Weights of a small transformer language model.
Size: 2 heads of 64 (1 for keys and values), MLP 384 squared ReLU.
Each number is 128 + 32 x the weight over its row's rms, rounded and kept within 0 to 255. Layers, rows and columns count from 0. The size above them is the row's rms in percent of the matrix's.

# layer 8 attention query, 128x128, rms 0.0948, rows 50-63,113-127, columns 0-127
size [ 84  85  87  89  85  87  69  87 100 101  94  86  95  89 119 109  96 125 119 111 112 116  96 100 106 111 106 125 101]
[[158 122 165 149 118  59 179 121 129 131 157  66 153  90 174  78  77  94 130 131 159 138 163 180 157 136 168  96 157 151 135  89 154 186 105  81 107 156 154 122 193 119 102 146 139 134 142 104  85 132 147 171  76 150 174  77 113 141 119 113 148 108  41 126 117 107 152  88  93 117 159 176  42 135  85 121 110 114 135  89 136 105 148 164 142 123  94 127 132  95 116  98 103  92  96 177 115 130  78 153 130 115 163  79 135 189  89  90 145 145 175  87 133 133 144 152 166 114 104  86 133 177 122 138  76 137 123 128]
 [150 175 122 130 203 105 100 175 101 130 166  92 179 141 156 186 165 131 138 116 113 150 107 183  58 110 137 113 100 160  96 175 137  56 136 183  66 149 178 116  89 138 107  99 126 151 128 188 155 103 116 108 157 110  82 130 190 157 159  59  99  99  81 157 144 159 127 115 154 135  98 132 145 104 112  81 108 158 141  96  77 126 125  91  93 152 149 140 147 130 131 107 119 142 153 166 123 141 132  97 148 132  79  95 120 125 169 106 195 134 156 134  69 124  48 133 199 121 116 145 145  90 140 121 145 126 136 166]
 [124 112  59 121 134 145 174  99 133  91 134 197 107 148 135  84 133 127 146 183 102 134 117 147 190 133 139 134 112  73 159 116 120  79  92 156 166  84 109 163 131 133  74 106 130 134 108 113 195 123 108 162 151  91 142 107 104  90 124 136 161  68 108  78  99 132 159 146 171 136  72 167 120 138  77 120  99  81 133 170 161 114 118  72 140 119 128 138  77 124 182 127 132 135 164 114 221 105 103 116 119 140 140 106 111 147 184 125  90 188 126 103 124  91 122 113 107 122 173  14 131 123 123 112 145 160 133 166]
 [145 105  79 156 200 115 185  96 152  84 173 108  72 195  83 173 123  88 160  99  76 132  95 123 148 172 102 114 122  96 105 173 115 106 101  94 172  89 125 139 178 100 135 117 161 133 163 127 176 164 151 142 102 122 146 171  66 157 138 104  70 161  98 142  72  92  86 135  89  92 127 111 126  97 131 153 130 146 113 172 171 120  88 144 168 129  62 112 150 166 145 175 133  99 116 136 121 140 160 107  89 184 100  57 121 133 121 159 134 134 121 122 145 147 154 106 123 126 183 139 193  93  90  85 136 118 114 136]
 [128 154  91 139 105 136 135  82 135 147 159 115 128  82 150 118 188 103 166 164 211  97  99 118 114 124 192 152  88 187  93 172 145  91  93 127 120 133 176 124 102 103 123 141 157  92 132 141 159  96 121  97 175 133  68 146 142 128 106  63  78 158 166 148 148 109 170 132  79 154 122 194 172 116 105 154 120 139 178  82 124 137 182 110 163 114  82 104 118 135 141 117  91 163 162 160  92 126 109 137 166 141 123 166  96 100 129 124  95 143 132 148 154 111 204  64 174  89 112  38 109 154 110 147 136 106 147 133]
 [151 117 167 173 137 120 168  92 102 168 135 168 200  47 108 120  95  94 128 115  83 137  47 131 125  79 161 147 118 118 120 150 181 116 125  69 102 156 143 160  90 168 114 135 148 126 135 150 125 130 121 158 132 140 156 149  78 138 145 141 146  89 110 132 123 124 166 111 193  96 217 150 114  92 154 122 126  64 112 142 186 177 126 112 157 116 108 172 126 110 152 170 138 132 136 163 168  90 120 178 151  78 162  81 143 115 153 135  64 103 106 107  85 145  75 109 101 192 136 155  82 142 131 171 110 107 101 141]
 [145 158 128 151 117  86  93 145 141 127 161  88  78 111 113 107  90 138 100 151 106 133 173  86  93 130 178 165 168 117 152 132 167  81 146 150 116 118 114 190 146 138 151 138 126 136 102 190 162  76  47 176 161 141 172  95 142  69 113 154 117 106 139  52  89 159 144 126 163 115 118 150 138 150 103  92 140  89 148 101 157 151 172 141 155 128 190 176 112 109 125 185 213 118 109 134 134  85 138 143 147  89 151 101 164  80 124 100 171 105 149 132 110 106 201 111 144  96 102 121 107 106 141 156 109 173 174 183]
 [ 95  97 132 115  59 200 127 118 144  70 114 128 109 110 105 107 153 160 115 147 162 157 141 124  99 143 124  46  78 121  92  62 134 131  96 141 163 113 190  95 122 113 116 114 146 160 111 116  93 149 117 116  97 125 113 119  90  93 177 182 138  97 165 145 132  70  94  65 178 201  83 108 147 109 142 174 131  96  91 113 155 140 138 121  64  97  86 119 112 135 173 113  83 102 120  87 145 112  95 114 115 128 106 154 155 189 134  65 131 108 115 152  87  91 111 107 114  39 121 115  97 129 144  85 108 115 161 151]
 [121 129 137 164 129 111 154 140  99 182 116 169 110 130  90 126 140 169 121 108 104  58 129 106 159 132  45 166  88 134 160 131 115 175 179  62 186 143 129 169 123 130 216 141 127 148 127 140 121 130 124 119 138 132 128 169 144 167 106 103 126 102 110 108 152 114  81 129 149 131 146 121 174 189  74 148 130 128  90 110 127 140 113 136 171 103 135 154  93  79 136 171 153 133 143  73 102 108 139 162 101 147 182  94 123 174 124 117  75 146  95  95 111 102  39 190 122 202  81  98 136 108  68 144 112 115 118  76]
 [109 115 106 126 132 137 129  94 150 151 156 174 163 107 184  96 117 112 105 138  79 132 105 151 146  98 135  97  65  69  86 174 167 107 106 119 150 133  89 108 126 117 146  70 120 128 129  99  93 115 127 191 131 123 169 139 162 137 154 107 137 138 144 135  88 135 159 166 126 136 147 117 176  56 162 109 115  89 123 186 125  76 109  47 110  56 128 148 156 134 143 139  71 155 125 100 153 136  89 123 147 124 124 166 176  93 112 127 111 180 165 120 141 178  86 147 107 166 169  76 148  90 171 148  20 115 104 163]
 [127 140 149 107 230  79 161 100  83  78 171 159  81 134 136 113 109 159 123  92 132 134 152 118 134  93  42 130 165 126 156 167 143 154 135  83 186 141 118  85  98 151 166  79 179 114 168  95 108 114 137 110 164 148 195 148 137 116 128 138 131 143 102 119 112 117 177 151 113 115 136 179 145 141 152 114 126 150 110 139 157 109 171  64 149 171 148 152 123 145 155 117 139 115 137 105 135 108  79 170 102 187  99  86 142 134 135 110 150 176 112 135 160 120 154 220  90 149  96 113 170 144 146 103 178 143  50 109]
 [ 92 147 110  87  82 119 107 160 123 171 141 111 139  64 160 150 123 123 133  78 187 149 143 147 181  55 185 144  80 108  84 109 149  91 124 110 112 127 151 131 132 128 118 161  78 116 134 112 101 139 157 143 104 183 202  72 120 115 112 124 119 100 143 107 117 166 148 122 125 152 113 180 179  91 143 116 161 109 175  99 113 115  87 127 154 140  80  76  56  50 157 128  99 127 184  87 133 132 145  87 110 157 150 150 121 172 144 134 110 151 122 170  61 121 167 160  97 149 162  94 150  99 159 104  92 125 121 198]
 [119 116 120 155  80 122 127 149 110 169  79  92 123 114 112 201 180 151 148 114 189 102 130  65  98 146 171 137 114 142  96 163 116  91 160 131  72 121 128 132 135 160 114 156 123  88  93 161 119 114  75 128 110  93 116 124 217 119 122 118 153 152 135  74 161  74  83 166 124 173 161 163  79 124  79 114 160 152 114  60 165 152 177 149 179 114 120 133 127 121  94 149  99  89 148 131 164 104 111 185 102  74 154 120  95  78 146  87 114  76 121 188 148 137 144 120 150 139  68 145 141 132  68 102  92 126 153 144]
 [150 120 145 148 136 120 134 133 126 148  92 140 109 138  89 122 161 109  79 136 123 169  67 108 139 141  88  72 155 135 143 153 147 126  35 139 117 120  61 145  84 101 135  91 154 105 139 101 139 152 144 128  50 175 116 151 137 188 114  93 127 138  94 108 136  84  49 114 104 145 123 127 142 128 114 153  52 107 132 107  72 131 158 129 140 193 125 106  91 120 127 194 116  87 203 201  83 115  83 141 174 142 153  85  66 127 139 158 103 128 164 128 151 132 156 114 142 105 156 129 168 174 105 177 142 164 159 123]
 [129 138  89 192 116 213 137 120 112 150 162 194 100 124 136 119 137 139 121  90 156 124 169  96  93 171 205 120 120 121  98 121  82 174 175 103  94 119 171 194 149 174 103 134 100 148 121  66 112 114 146  86 146 163 143 123 176  99 134 143  99  83 140 136 101 137 168  77  98 134 163 149 102 162 180 131 117 141 144 108  96 147 104 123 114 107 137 132  35 141 116 103 151 132 165 128 121 139  99 145 130 134 120  95  79 102  83 169 145  99 119  83 110  84 151 176 183 151 194 168 146 191 114 141  95 136 166 134]
 [ 98  81 129 144 172 115  60  80 147  98 112 153 118  89  89 203 125 166  50 156 149  81 137 183 151 152 116 135 138 114 136 122  81 128 178 141 117 153 114 110 146 119 123 110 144 151 103 121 174 158  97 102  62 155 127 101 107 103 100  86 120  90  91  83 124 170 136 103 153 131 164 153 128 147  42 103 127 110  56 136  95 119  52 107 107 136  66 111 132 109  77 177 123 104 140 116 152 117 110 141  54 145 152 156 144  81 124 151 142 130  89 136 162 178 145 124 107 107 137 139  68 107  78 148 169 124 103 141]
 [166 127 163 126  99  52  72 136 128 104 141  76 141 194  96 166 155  60 144 147 129 108 112 141  85 152 113 185  71 134 164 165 105 131 119 123 125 157 210 145 124 109 135  87 157 162 149 112 127 105 161 124 104 167 133 151 143 149 139 204 130 149 219 131 110  96 169 103 168 138  94 113 114 135 185  87 141 183  72 143 129  89 128 166 157 110 123 140 103 104 178 184 130  97 128 131 144  95  84 170 134 120 100 105 136  90 113 121 211 132 149 171 141 134 157 129  97 114 137 137  80 158 159 119 116  96 107 106]
 [154  98  75  79 149 109 112 172  90 163 156 104  81 105 108 136 135 122  99 113 146  81 184  99 161 106 145 109 142 165 134 127 104 147 143 119 153 123 143 103 103 161  99  81  43 201  69 101 148 117 120 180 129 167 168 133 130 173 140 113  98 155 103  78 108 172  54 100 117 126  97 110 145 152 134 126  90 180  99 109 114  98 147 141 160 145 105 103  83 140 123 103 187  73 183 125  91  95  96 135 170 101  83 201 140 131 141 153 142 132 167 112 149 147 147 105 130 139 115  62 102 136 150 202 127 125  73 124]
 [144  75 184 157 145 137 153 132 186 105 116  91 188  79 152 122 105 192 116 105 156  60  87 153 129 120 169 139 111 146 118 141 157 105 161  97 116 189 176 114 219 119 109  77 148 124 125 146 107 159 133 118  81 168 200 136 110 151 120  98 156  79 104 126 119 127 106 155 175 100 109  86 181  95 116 147 115 196 164 162 166 120 152 106 120 101 156 129 153 132  93 100 185 172  61 158 119 113 112 143 140 130 164 145  93 119 126  92 113 172 132 120 113 135  91 152 166  78 120 113 138 102 116 120 165 195 145  99]
 [103 119 108 169 111 127 131 180 107 137 164 168 182 187 147  91 149 145 103 158 123 142 122 172 169 151  70 137  96 107 166 136 107 155  50  73 172 151 136 102 112 143  92 145  98 123 123 151 193  71 115 158  97 119  70 111 163 158 176 120 113 137 114 147 145 139  79 126 120 126 176  66 119 150  97 167 155 151 166  77 113 125 101 116  79 123  99 117 198 107  83 129 139  90 153 105 134 123 204 103  98 144 153 126  64 208 110 120 131  93  97 139 154 157 134 111 144 130 107 114 184 179 128 128 120 172 157 148]
 [143 118 154 114 117 169  87 144 128 141 110 124 145 207 130 107 167 104 128 108 186 170 131 109 125 196 136 105 120  85 147 212 105 104 120 187 125  82 120 118 147 118 145 155 121 166 123 107 136 161 103 138 112 110 185 138 167 179 124 137  81 117 148 100 113 142  74 167 162 123 145 103 108 125 114 144 115 105 124 201 113 109 125 128 137 169  56  71 116  98 136 149 180 150  70 163  77 148  79 129 134 105 127 127 152 118 117 172 131 143 134 225  85  49  94 175 123 115 161  93 132 157 140  87 142 129 149  75]
 [175  42  72  96 115 107 111 128 137 162 133 166  89 104  76 163 133 126 120 170 194 162 117 141 135 125  60 105 134 102 123  96 105 125 158  77 114 108 207 134  93 136  75  90 154 170 152 165  73 119  88 139  96 144 138 103 154 110 103  88  94 158 110 135 142 163 139 138  85 132 134 143 132 115 141 163  99 117 109 113 102 132 131 172 124 107 159  82 116 121 131 130 177  68 154 218 142 175  97  86 108  66 132 104 149 133 181 115 125 175 148 105 184 127  94 179 118 153 111 157 110 156 153 156 103 120 184 126]
 [136 109  99 180 124 153 128 130 201 119 115 164 157 173 119 138 133 106 159 117 127  96 172 160 142 139 137 123 189 150 100 178 176 155 178 169 100 121 123 118 116 113 107 144 111 100 170 116 100 100  97  98 134  93 137 137 101 108 112 155 140 101 100 123 123 114 136 159 133 106  91  41 157 188 117 123  97 115  91 103 139 147 153 171 122 139 133 121 145 104  67  89 165  83 128 166 160  90  94  97   0 144  48  89 145 155  93 156 178 116 163 147 112 122 128 153 115 145 119 100 115  51 132 107 149 141 136 113]
 [168 117 101 191 116 101 188 127 192 185 134 128 175  92 163 168 112 119 120 134 200  88 118 132  89 189 177 138  93 107 121 108 162  36  93 117 165 160 153 123 109 157 130 111 109  84 109  80 116 127 131 110 115 114  96 145 137 151 180 156 125 106  84 173  72 123  93  98 147 114 133 127 159 142 155 134  70 113  99 118  79 152 127 115 153 138 164 121 120 117 124  97 180  68 114  81 108  82 137 125 168 139 120  89 113 122  55 144 168  97  86 138 155 140 151  93 120  83 167 104 160 135 131  95 195 124 129  94]
 [156 161 156  94 151 106 120 153 104 131 139  72 108 116  89 206 127 120 102  52 123 102  86 131 102 169  94 163 137 107 149 132 136  99 117 158  93  77  99 143 105 167 142 184 144  82 143  77 109 126 148 123 107 156  92 105 105 113  80  83 140 131 162 157 104 127 144 141 155 167 136 119 131 114 151 144  71  91 118 153 112 134  59 148 124 107 115  60 160 103 122 160 140 174 134 135 140 162 201  71 106 102 139 117 105 113  74 167  98 103  50 167 112 125 174 106  48 142  67 107 189 141 127 104 110 131  99 133]
 [123 151 155 149 119 143 126 147  95 110  91 136 172  39 151 161 149 136 127  92 133  95 116 156  89 105 136  77 127 159 138  56 177  41 110 104 200 107 108 149 110 119 107 135 145 105 155 116 111 121 198 164 132 131 116 158  69 108 133 164 164 114 114 133 170 113 103 167 148 101  87 155  99 157 161  94 141 102 158 104 131  95 184 159  76 106 113  36  99 163 143 136 123 113 160 180  94 138 110 137 129  81 154 118 130 176  84 114 108 143 107 100 163  87 145 191 121 159 152 118 115 136  52 127 122  84 130 130]
 [140 120 169 163 150 107 117 105 116 151 143 115 107 149 116 178 140 161 166 138 125 114  77 103 114 140 117 133 137 150 136 166 162 159 113 128 134  75 120 169 114 151  37 128 150 110 172  96 189 195 146 142 167 173 164 134 179  91 178 116 105 144 132 104 208 114 166 134 126  89 139 170 124 139 117 217 106 128 121 138 129 165 175  64 128 120 108 143 113  80 111 150  84 126  65  66  52 143  80  94 144 129 129  75 149 117  86 117 149 144  78 138 159 138  70 131 106 135 194 136 158 143 122 157 120 129 112 136]
 [197 214 145 166 106 136 150 100 157 107 135 127 105 102 188  98  99 174  85 140 114 108 121 140 130 125 145 175 157 127 104 141 109 110 164 144 122 108 119  81 135 115  72 161 168 106  91  61 117 136 172 174 129 155 130 115 138 162  96 161 162 116 107 153 127 140 180 146 197 118 139 130 146 134 109 120 198  71 207 131  75  94 119  97 108 130 124 130 119 128 152 134 138 141 159 111  99 148 176 122 134 187 137 138 185 189 145 165 115  81 145 113  67 164 144  54 143 109 134  91 119 173 103  95  96 114  71 127]
 [161 183 143 106 137 132 116 137 118  75 153 152 108 182 124 171 117 120  69  92 103  71 132 126 140 115 157 182 143  88 139 112 144 168 139 107 136 118  96 124 153 129  93 130  65 130 127 154 132 105 130 148 101  80 121  98 111  82 147  76 164 188  68 135 157 162 116 159 163 120 148 121  60  51 149 212 134  74 156  70 207 121 146  95 112 119 127 135 131 173  81  58  77 118 116 148 109 175 114  69  96 174 120 152  96 128 158 148 111 150  96 108 123 118 146 135 140 158 109 123 142 116 161  86 146 124 146 170]]
# layer 8 attention key, 64x128, rms 0.096, rows 49-63, columns 0-127
size [103  93  90 103 106 108  92  93 110 100 101  95  91 105 106]
[[ 94  70 149 124 116 152 133 151 167  98 155  53 100  90 126 102 181 124 131  96  91 119 123 117 130  88 145 147  98  54 145  84  98 137 118 118 100 104 105 123 145  83 125 163 151 136 115 165 130 148 120  82 117 131 166 137 151 107 122 105 144 147 142 158  90  67 133  86 174 149 154 111 125  73 165 120 117  92 144 128 174 117 112 140  64 123 168 177 146 158 161 209 104 209 118  90 148 191 156 154 135 170 112  73 121 136 137  78 114  97 144 161 101 109 101 149 119 162  95 230  84 162 107 123 128  99 117 135]
 [180 134 109  86  89 134 138 101  81 125 164 126 145 126 146  99 178 146 174 117 133  73  54 111 129 123 169 127 109  53 123 116 102  89 139 100 117 128 124 175 102 145 102 116 186 135 156 130  73 162 168  93  95 129 119 182  86 141 155  99 137  96  94  72 130 157  68 185 118 160 122 131 110  76 108 103 133 117 170 137 130  22 103 100 154  98 129  73 114 109 166 121 166 165 175 136 157 148 159 107 154 112 159 150 138 139 109 148 124 145 133 124 118 136  82 101 151 207 135 157 166  93 136 123  91  96 174  82]
 [130 127 171 199 107 104 127  94 113 114 129 153 137  59  43  68 150 108 117 132 104 164  94  79 120 146  95 158  89 147 157  93 188 102 105 113 123 168 168 156 157 130 119 102 145 141 134 126 109 118  80 116 172  82 145  92 119  91 147 156 122 116  58  99  93 108  81  90  80  75 112 107 104 166 117  94 119 177  60  69 175 107 136 158 129 128 123  86 134 121 171 132 179 141 136 158 137 143  86 136 127 119  86 141 104 158  70 125 134 150 150 129 134 139 200 129 107 103 202 125  77  92  90 128 100 127 112 110]
 [128  95 120 130 163 139  66 115 112 131 108  62 108 108 145 109 117 150 119 186 146 127 160 127 134  79 157 168 137 160 106 103 106 140  89 116  91 114 130 139 111 100 108 107 131 186  78 106 121 110 125 115  74 163  79 126  50 189 137 116 161 177 139 110 114  95 118 190  94 170 141 142 143 126 160  94  88 181 133  87  81  82  98 123 133 100  88 177  79 170 122 116  96 107 152 125  82 117 136 121 113  85 151 139  96 144 145 138 132 111 105  72 152 188  34 144 115 150 117 131 104 214 103 149 176 109  83 108]
 [117 108 119 122 109 118  98 133 204  79  82 125 196 107 161  96 137 166 103 127 162 102  96 125 125 124  58 165 121  78 111 117 116 145 132 112 127  74 139 134 186  87 120  95  98 122 162 157 152 105 160 136 168 159 199 101 116 152  99 164 131  96 150 121 123 151  98 150 114 157 157 134 159 100 116 102 112 165  76 209 111 122 126 126  62 161 117 145  88 153 106  69 155 112 118 128 160  87 187 189 160 134 150 127  99 100 219 118 114 110 101 174 176  70 117 181 144 142 134 173 107 154 132 126 143 128 135 168]
 [174 135  94 118 129 101 135 176  87 133  96  98 120 107 146 144 138 120  83 192 152 140 108 121 140 152  72 155 151 111 109 109 182  89 154 127 142 137 143 118  97 133 166  64 128 139 109 134 139 172 165 121  95 137  70 125 187 111 181 139 242  93  68 142 150 117 116 173 134  54  57 107 124 163 158 155 136 120 113 176  52 139 110 134 183 137 131  68 133 136  85 113 118 141 109 105 122 144 148 130 106 139 137 145  98 106 145  88 101 111 114 187 158 103  52 116 147 104  99  92 141 121 114 106  67 128 124 144]
 [190 125 133 178 128 133 125 133  82 111 149  85 132  77 154  95 196 123  77 173 159 122 118 160 102 168 107 177 123  54 159 133 130 129 174 106  61  89 127 124 155 161 183 100 150 177  79 128 134  67 137 134 119 124 142 154 127 179 143  87 113 154 110 153 114  96 189 105  80  65  69 121  90 152 155 112 143 135 182 119 130  99 124 156  40 133 129  94  89 133 133 107 159 106  88  96 120 132 105 130 129 120 168 111 111  97 168  82 127  69 105 113  94 136 146 100 141 100 119 158 162 160 170  98 124  97 164 104]
 [160 104 117 130 104 123  91  86 120  92  98 135 183 158 109  94 128 148 152 122 100  91  66 139 170 139 105  78 123 141  99 168 154 167 146 216 138 137 135 119 101 107 114 132 107 132 156 144 130 137 103 132 156 113 135 168 161  96 105 101 103  85 200 140 179 114 147 115 102  98 150 132  78 121 148 160 137  97 146 148 180 135 153 195 126 115  69 124 174 136 149 172  77 165  85  96 148  91 122 105 110 110 118 107 163 170  92 144 101  48 141 151 195  69 133 147 133 152 174 167  78 140  95  69 136 173 110  73]
 [176 107 129 113 172  87 150 112 114 106  97 145  94 146 122 144  82 125 125  92  90 163 137  76 138 140  93 155 188 151 114 182  97 152 106 119 117  88 158  80 167 123 160 160 121 101 213 205 117  86  87 135 151  97  84 155 151 130 134 133 120  96 145  60 108 131 157 186 120 154 153 105 171 140 157 170  78 101 183 118  99 114 139 118 154 189 137 188 106 166 150  87 164 152 103 127 166 167 115 138 160 164 138  87 144 160 113  84 127 156 175 131  62 121 133 156 131 116 138 159 115 207 135 157 124 157 130 158]
 [ 88  85 161  42 112 173 158 114 157 162 119 174 152 167 170  59 129  94 135 130 139  94 152 137  44 142  96 158 147 115 117 164 145 149  50 125 127 172  75 140 147 103 132  47 160 153 113 113 128 143  98 127 142 159 125  79 137 114 143 132 110 124 118 169 161 138 160 133 131 156 181  74  91 171 180 100 134 127 177 140 152 117 107 106 102 166 162 105 111 149 153  95 129 116 105 102 179 197 121 158 100  67 140  92 120 121 100 123 169  68 128 172 148 163 104 104 117 104 180 126 131 126  83 143 127 170 142 139]
 [141  90 176 133 152  80 130  86  73 122 149 119 137 167 105 118  98 122  77 140 105 202 150 177  79 123 136 202 114 171 130 109  73 146  91 118  90 143  69 144 124 117 147 159 101 110 147 114 156 124 190 166 150 156  61 124 140 171  88  89 148  88 119 163 149 129 150 151 143  85 135 166 127 108  46 118 177 108 154 146 145 111 146 153 168 132 130  78  77 156 166 130 161 150 137  84 119 104 134 126 130 141 143 121  39  79 145 106 112  94  98 155  77 108 101  92 175 114 126 134 147 123  56 149 159 141 119 117]
 [107 131 101 138 148 136 101 154 161 126 172  76 164 144 170 125 111  74 170 145  76 108 132 179 135 170  41  92 154 142 141  73 127 134 113 154  98  86 136  86 167 163 105 129 123 119 123 157 131 173 140 111 130 149 139  75 138 158 131 139 130 150 131 160 163 141 134  70 161 140  95 110 197 159  60 108 113 156 134 121 155  85 137 126 130 102  84 119 205 134 133  85 127  83 211 126  90 118 106  94 142 194 135 151  99 166 173 106 115 154  99 132 135 160 120 115 116  74 158 158 122 136 157 137  59  71  70 123]
 [126 177 135 147 147 116 150 144 101 148 108 180  93 160 121 191 199 170 171 166 118 159  91  63 101 170 152  75 131 103 121 112 189 133 147  88 136 127 152 172 116 146 125 154 154 124 160 104 118 115 162 135 158 107 117 184 150 153 129 184 132 134 134 114 131 194 147 173  99  98 135 113 159  34 139 106 103  96 108 155 133 115 174 127  79 130 180 138 129 120 118 177 151 167 125 104 137 173 172 145  87 161 163 176 131 167  92  77 133 148  61 150 120 110  74 141 146  78 147 177 125 133 141 163 175 159 117 102]
 [139 180 145 190 152 115  87 108 193 151 127  96 151 114 151  86 145 110 137 120 107  81 135  92 163 179 167 165 155 144  90 177 140 170 104 124 140 114 101 149 129 130 131 165 120 122 121 102 141 178 181 104 117 140 145 103  63 169 126 103 178  86 127 119  63  82 135 150 187 131 168 174 127 155  91 130  99 103 156 103  82 116 133 103 109 116 142 120 175  92 111  76 125  91  74 171 117 184 166 155  99  73 118  93 123 115 105 188  70 146 115 109 104 108 127 124 161 120 113  90  64 135 111  49  94 148  96 113]
 [141  94 170 120 151 118 128 127 102 171 139 155  92  96 156  85 105 207 147 113 115  64 135 147 110  55 160  85 125 140 138 122  90 100  59 165 105  81 155 110 174  88  98  93 161  98 136 166 125 124 122 158 138  69 141  94 124 136 178 118 165 113 144 143 107 101 116 141 105 125  65 111 146  63 164 166 125 171 184 101 105 169 133 103 146  85  99 148 118 127  94  77 164 183  99  99 137 159 142 143  98 149 160 200 129 143 141 201  77 159 162 114 126 156 142 151  69 163 157 110 131 102  86 129 135 137  96 114]]
# layer 8 attention value, 64x128, rms 0.0996, rows 0-3, columns 0-127
size [100 106 105 108]
[[ 85 134  79  89 119  85 173 136  72 155 137 161 142 161  88 140  87 158  92 134 145  62 108 116 138 116 205 156  64 184  86 116 134 109 110 126 175 150 145 175 125  84 136 123 152 119 146 126  92  96 157 157  80 157 145  98 104 121  92 176 111 147 141  67 129 161 154  92 104 110 120  76 143  97 141 150 105 119  64 125 130  85 104  69 136 117  72 199 173 141 154 108 145 105 124  70 147 146 108 157 150 122 114  90 123 127 103 169 119 130 143  73 135 149 108  98  75 173  94 135 168 167 132  86 142 158 109 184]
 [ 83 125 135 138 134 127 133  66 165 106  47 101 161 112 134 145 170 152 106 105  75 148 131 104 128 132 105 115 138  94 122  78 107 119 157 170 171 151  74 109 109 127 111 157 134 152 120 127  98 169 137 102 139  60 159  88 143 138 166 127 106 155 191 141  92  69 112 213 139 182 143  92 142 179 155 166 174 152 107 137  91 159 145  95  99 164  82  76 165 100 217 164 146  94 156 140  97 123 168 170  96 161 164 130 145 130 120 115 158 122 160  93 112  99 130 121  91 173 146 112 110  93 100 135 149 153 195 123]
 [124 169  96 136 117  73 132  86 155 151  97 128 116 111  81  80  90 127 100 128  75 185 170  75 173 154 117 130 164 131  80  82 156 126 218 106 135 106 134 135 101  51  81  87 128 157 141 119 144 137 119  91 141 137 177 131 109 133 185  87 160 164 130 141 112  76 115  99 121 151  98 157 141 167 108  70 119 116  97 142 124 107 134 102 147 178 128 186 135 122 171 122 150  87 160 160  73 134 156 109 171 140 121 165  95 106 165 156 123 153 118 170 102  98 101 170 149 140 134 178  84  78 161 141  80 175 129 184]
 [ 60 131 164  81 169 136 161  93 148 128 117 113 144 176 128 145 155 159 192 115  97 113  81  89 159 182  70  53 111 106 105  78 166 123 147 132  66 136 104  86 122 126 146 138 122 122 142 119  82 115 139  76  80 146 117 131 135 161 104  95 177 151 141 102 134 162  89 166 187 139 100 124 161 100  68 154 143  97 170 102 117 158 162  99 155  67 114 119 144 125 119 163 111 160 158  87  87 131 136 127  82 174 128 110 125 159 152  94 124 122 100 155  48 200 119 106 164 156 109  88 121  92 166 119 139 155 155  91]]
# layer 8 attention output (transposed), 128x128, rms 0.095, rows 0-2,64-66, columns 0-127
size [ 95 103 114 104 101 100]
[[ 73 136 156 104 130 114  98  72 145 117 150 177 116 157 146 135 181 106 136 134  95  93 195 140 185  75 134 175 179 119  59 132 132 124 105  90 115 167 133  35 127 124  86 104 141 114 139 158 100 148 138  88 102  67 136 167 117 135 102 176 145 116 142 105 135 150 134  83 124 140 149 104  89  81 113 165 150 136  96 127 112 135 140  84 242 120 115 168 160 119 160 167  92 107 116 119 111 104 128 114 120 145 109 141 146  93  78 138 117  96 157 129 115 122 204 176  99 197 158 127 125 132 128 131  72 102 127  82]
 [153 168 132 155 160 142 163 160 163  70 153 139 161 155 123  80 112 192 137 107 185 126 102 178 146 165  99 138 136 159 127  87 168  76 206 142 116 106 186  85 153 178 140 105 100 116 132 100 109 110 164 133 102 135 101 149 129  94  94 114 190 162  86 141 147 128  84 151 143 109 141 148 118 127 111 163 139 134 169 232 105 120 108 121 161 112 140 101 156 118 139 151 103 103 101 135 124 107 195 131  77 151 192 156 134 123 155  67 164 121 116 104 123 134  97 116 178 138 123  46  95  87 117  95 114 141 188 117]
 [105 184 174 159 113 173 123 108 138 159 105 186 175 108 194 100 137 105 159 127 139  96 133  90 172  89 114 162 167 141 134  71 163 138 169 168 104 173 132 156 154 122 168 127 105 138 159 150 145 188  89 120  91 217 121 114 111 151 128  93 168 112  84 167 132 118 150 174  79 106 172 116 131 146  78 136 138 172 109 146 180 104 153 163 135 160 195 120 120 128 125 136 189 124 143 144  96 129 142 121 142 117 137  77  85 100 166  92 117 138  94 147 131 116 139 139 136 205 133  63 147 101 169 177 171 141 124  77]
 [114 115 130 179 129 177 126 113 142  98 138 135 106 109 163 131 133 182  97 115 172 112  92 157 109 151 132 118 107  96 191 141 125 123 158 176  88 143 140 144 142 149 143 119 122 193 151 116 156 146 170 154 150 135 109 142 177 108 111  70 137 152 129 165 160  90 118 180 115 152 157 172 176 183 137 113 146 139 162 110 151 102 110 162  53 103 128 117  77 116 142 153 144 114 144 138 130 208 171 120 130  80 185  86 161 111 159 126 143 164  75 136 125 139  30 103 185  93 120 177  73 107 147  86 174  93 106 189]
 [158 119 121 143 129  78 119 118  67 145 148 175  86 114 128 143 111  43 114 108  76 118 134  95 120  96 118 134 137 105 106 115 122 199  60 148 150 165  80 142  99  97  82 144  97 130 117 127 132 149 103 115 148 139 196 146 110 188 146 102 101  64 142 115 199 123 134  98 100 130 114 106  86 140 131 109 102 126 116  89 182 134 148 156 135 168 120  96 138 140 131  43  94 122 140  73  60 121  79 135 178 183  97 105 142 131 166 149  91 163 121 139 123 106 122 107 113 138 150 196 174 156 141 171 191  97 104  99]
 [143 129 127 107 127 100  71 120 106  84 111 112 110 158  55 170 133 150 132  87  95 104 147 161 124 113 113  71  83 142  91 116 102 156 140 117 146  72 123 157 122 209  69 138 106  90 157 132 106 119 113 165 182 123 106 128 162 101 108 170 101 163 166 120 163 198  71 125 139 163 137 144 116 113 180 149 155 117 104 108 115 168  86  99 161  95  65 128 108 120  87 138  33 128 133  98 143 178 121 141 163 152 149 179  57 142 136 136 132 213 124 136 153 145 127 136 132  95 109 171 140  92  91  92 121 133 149 165]]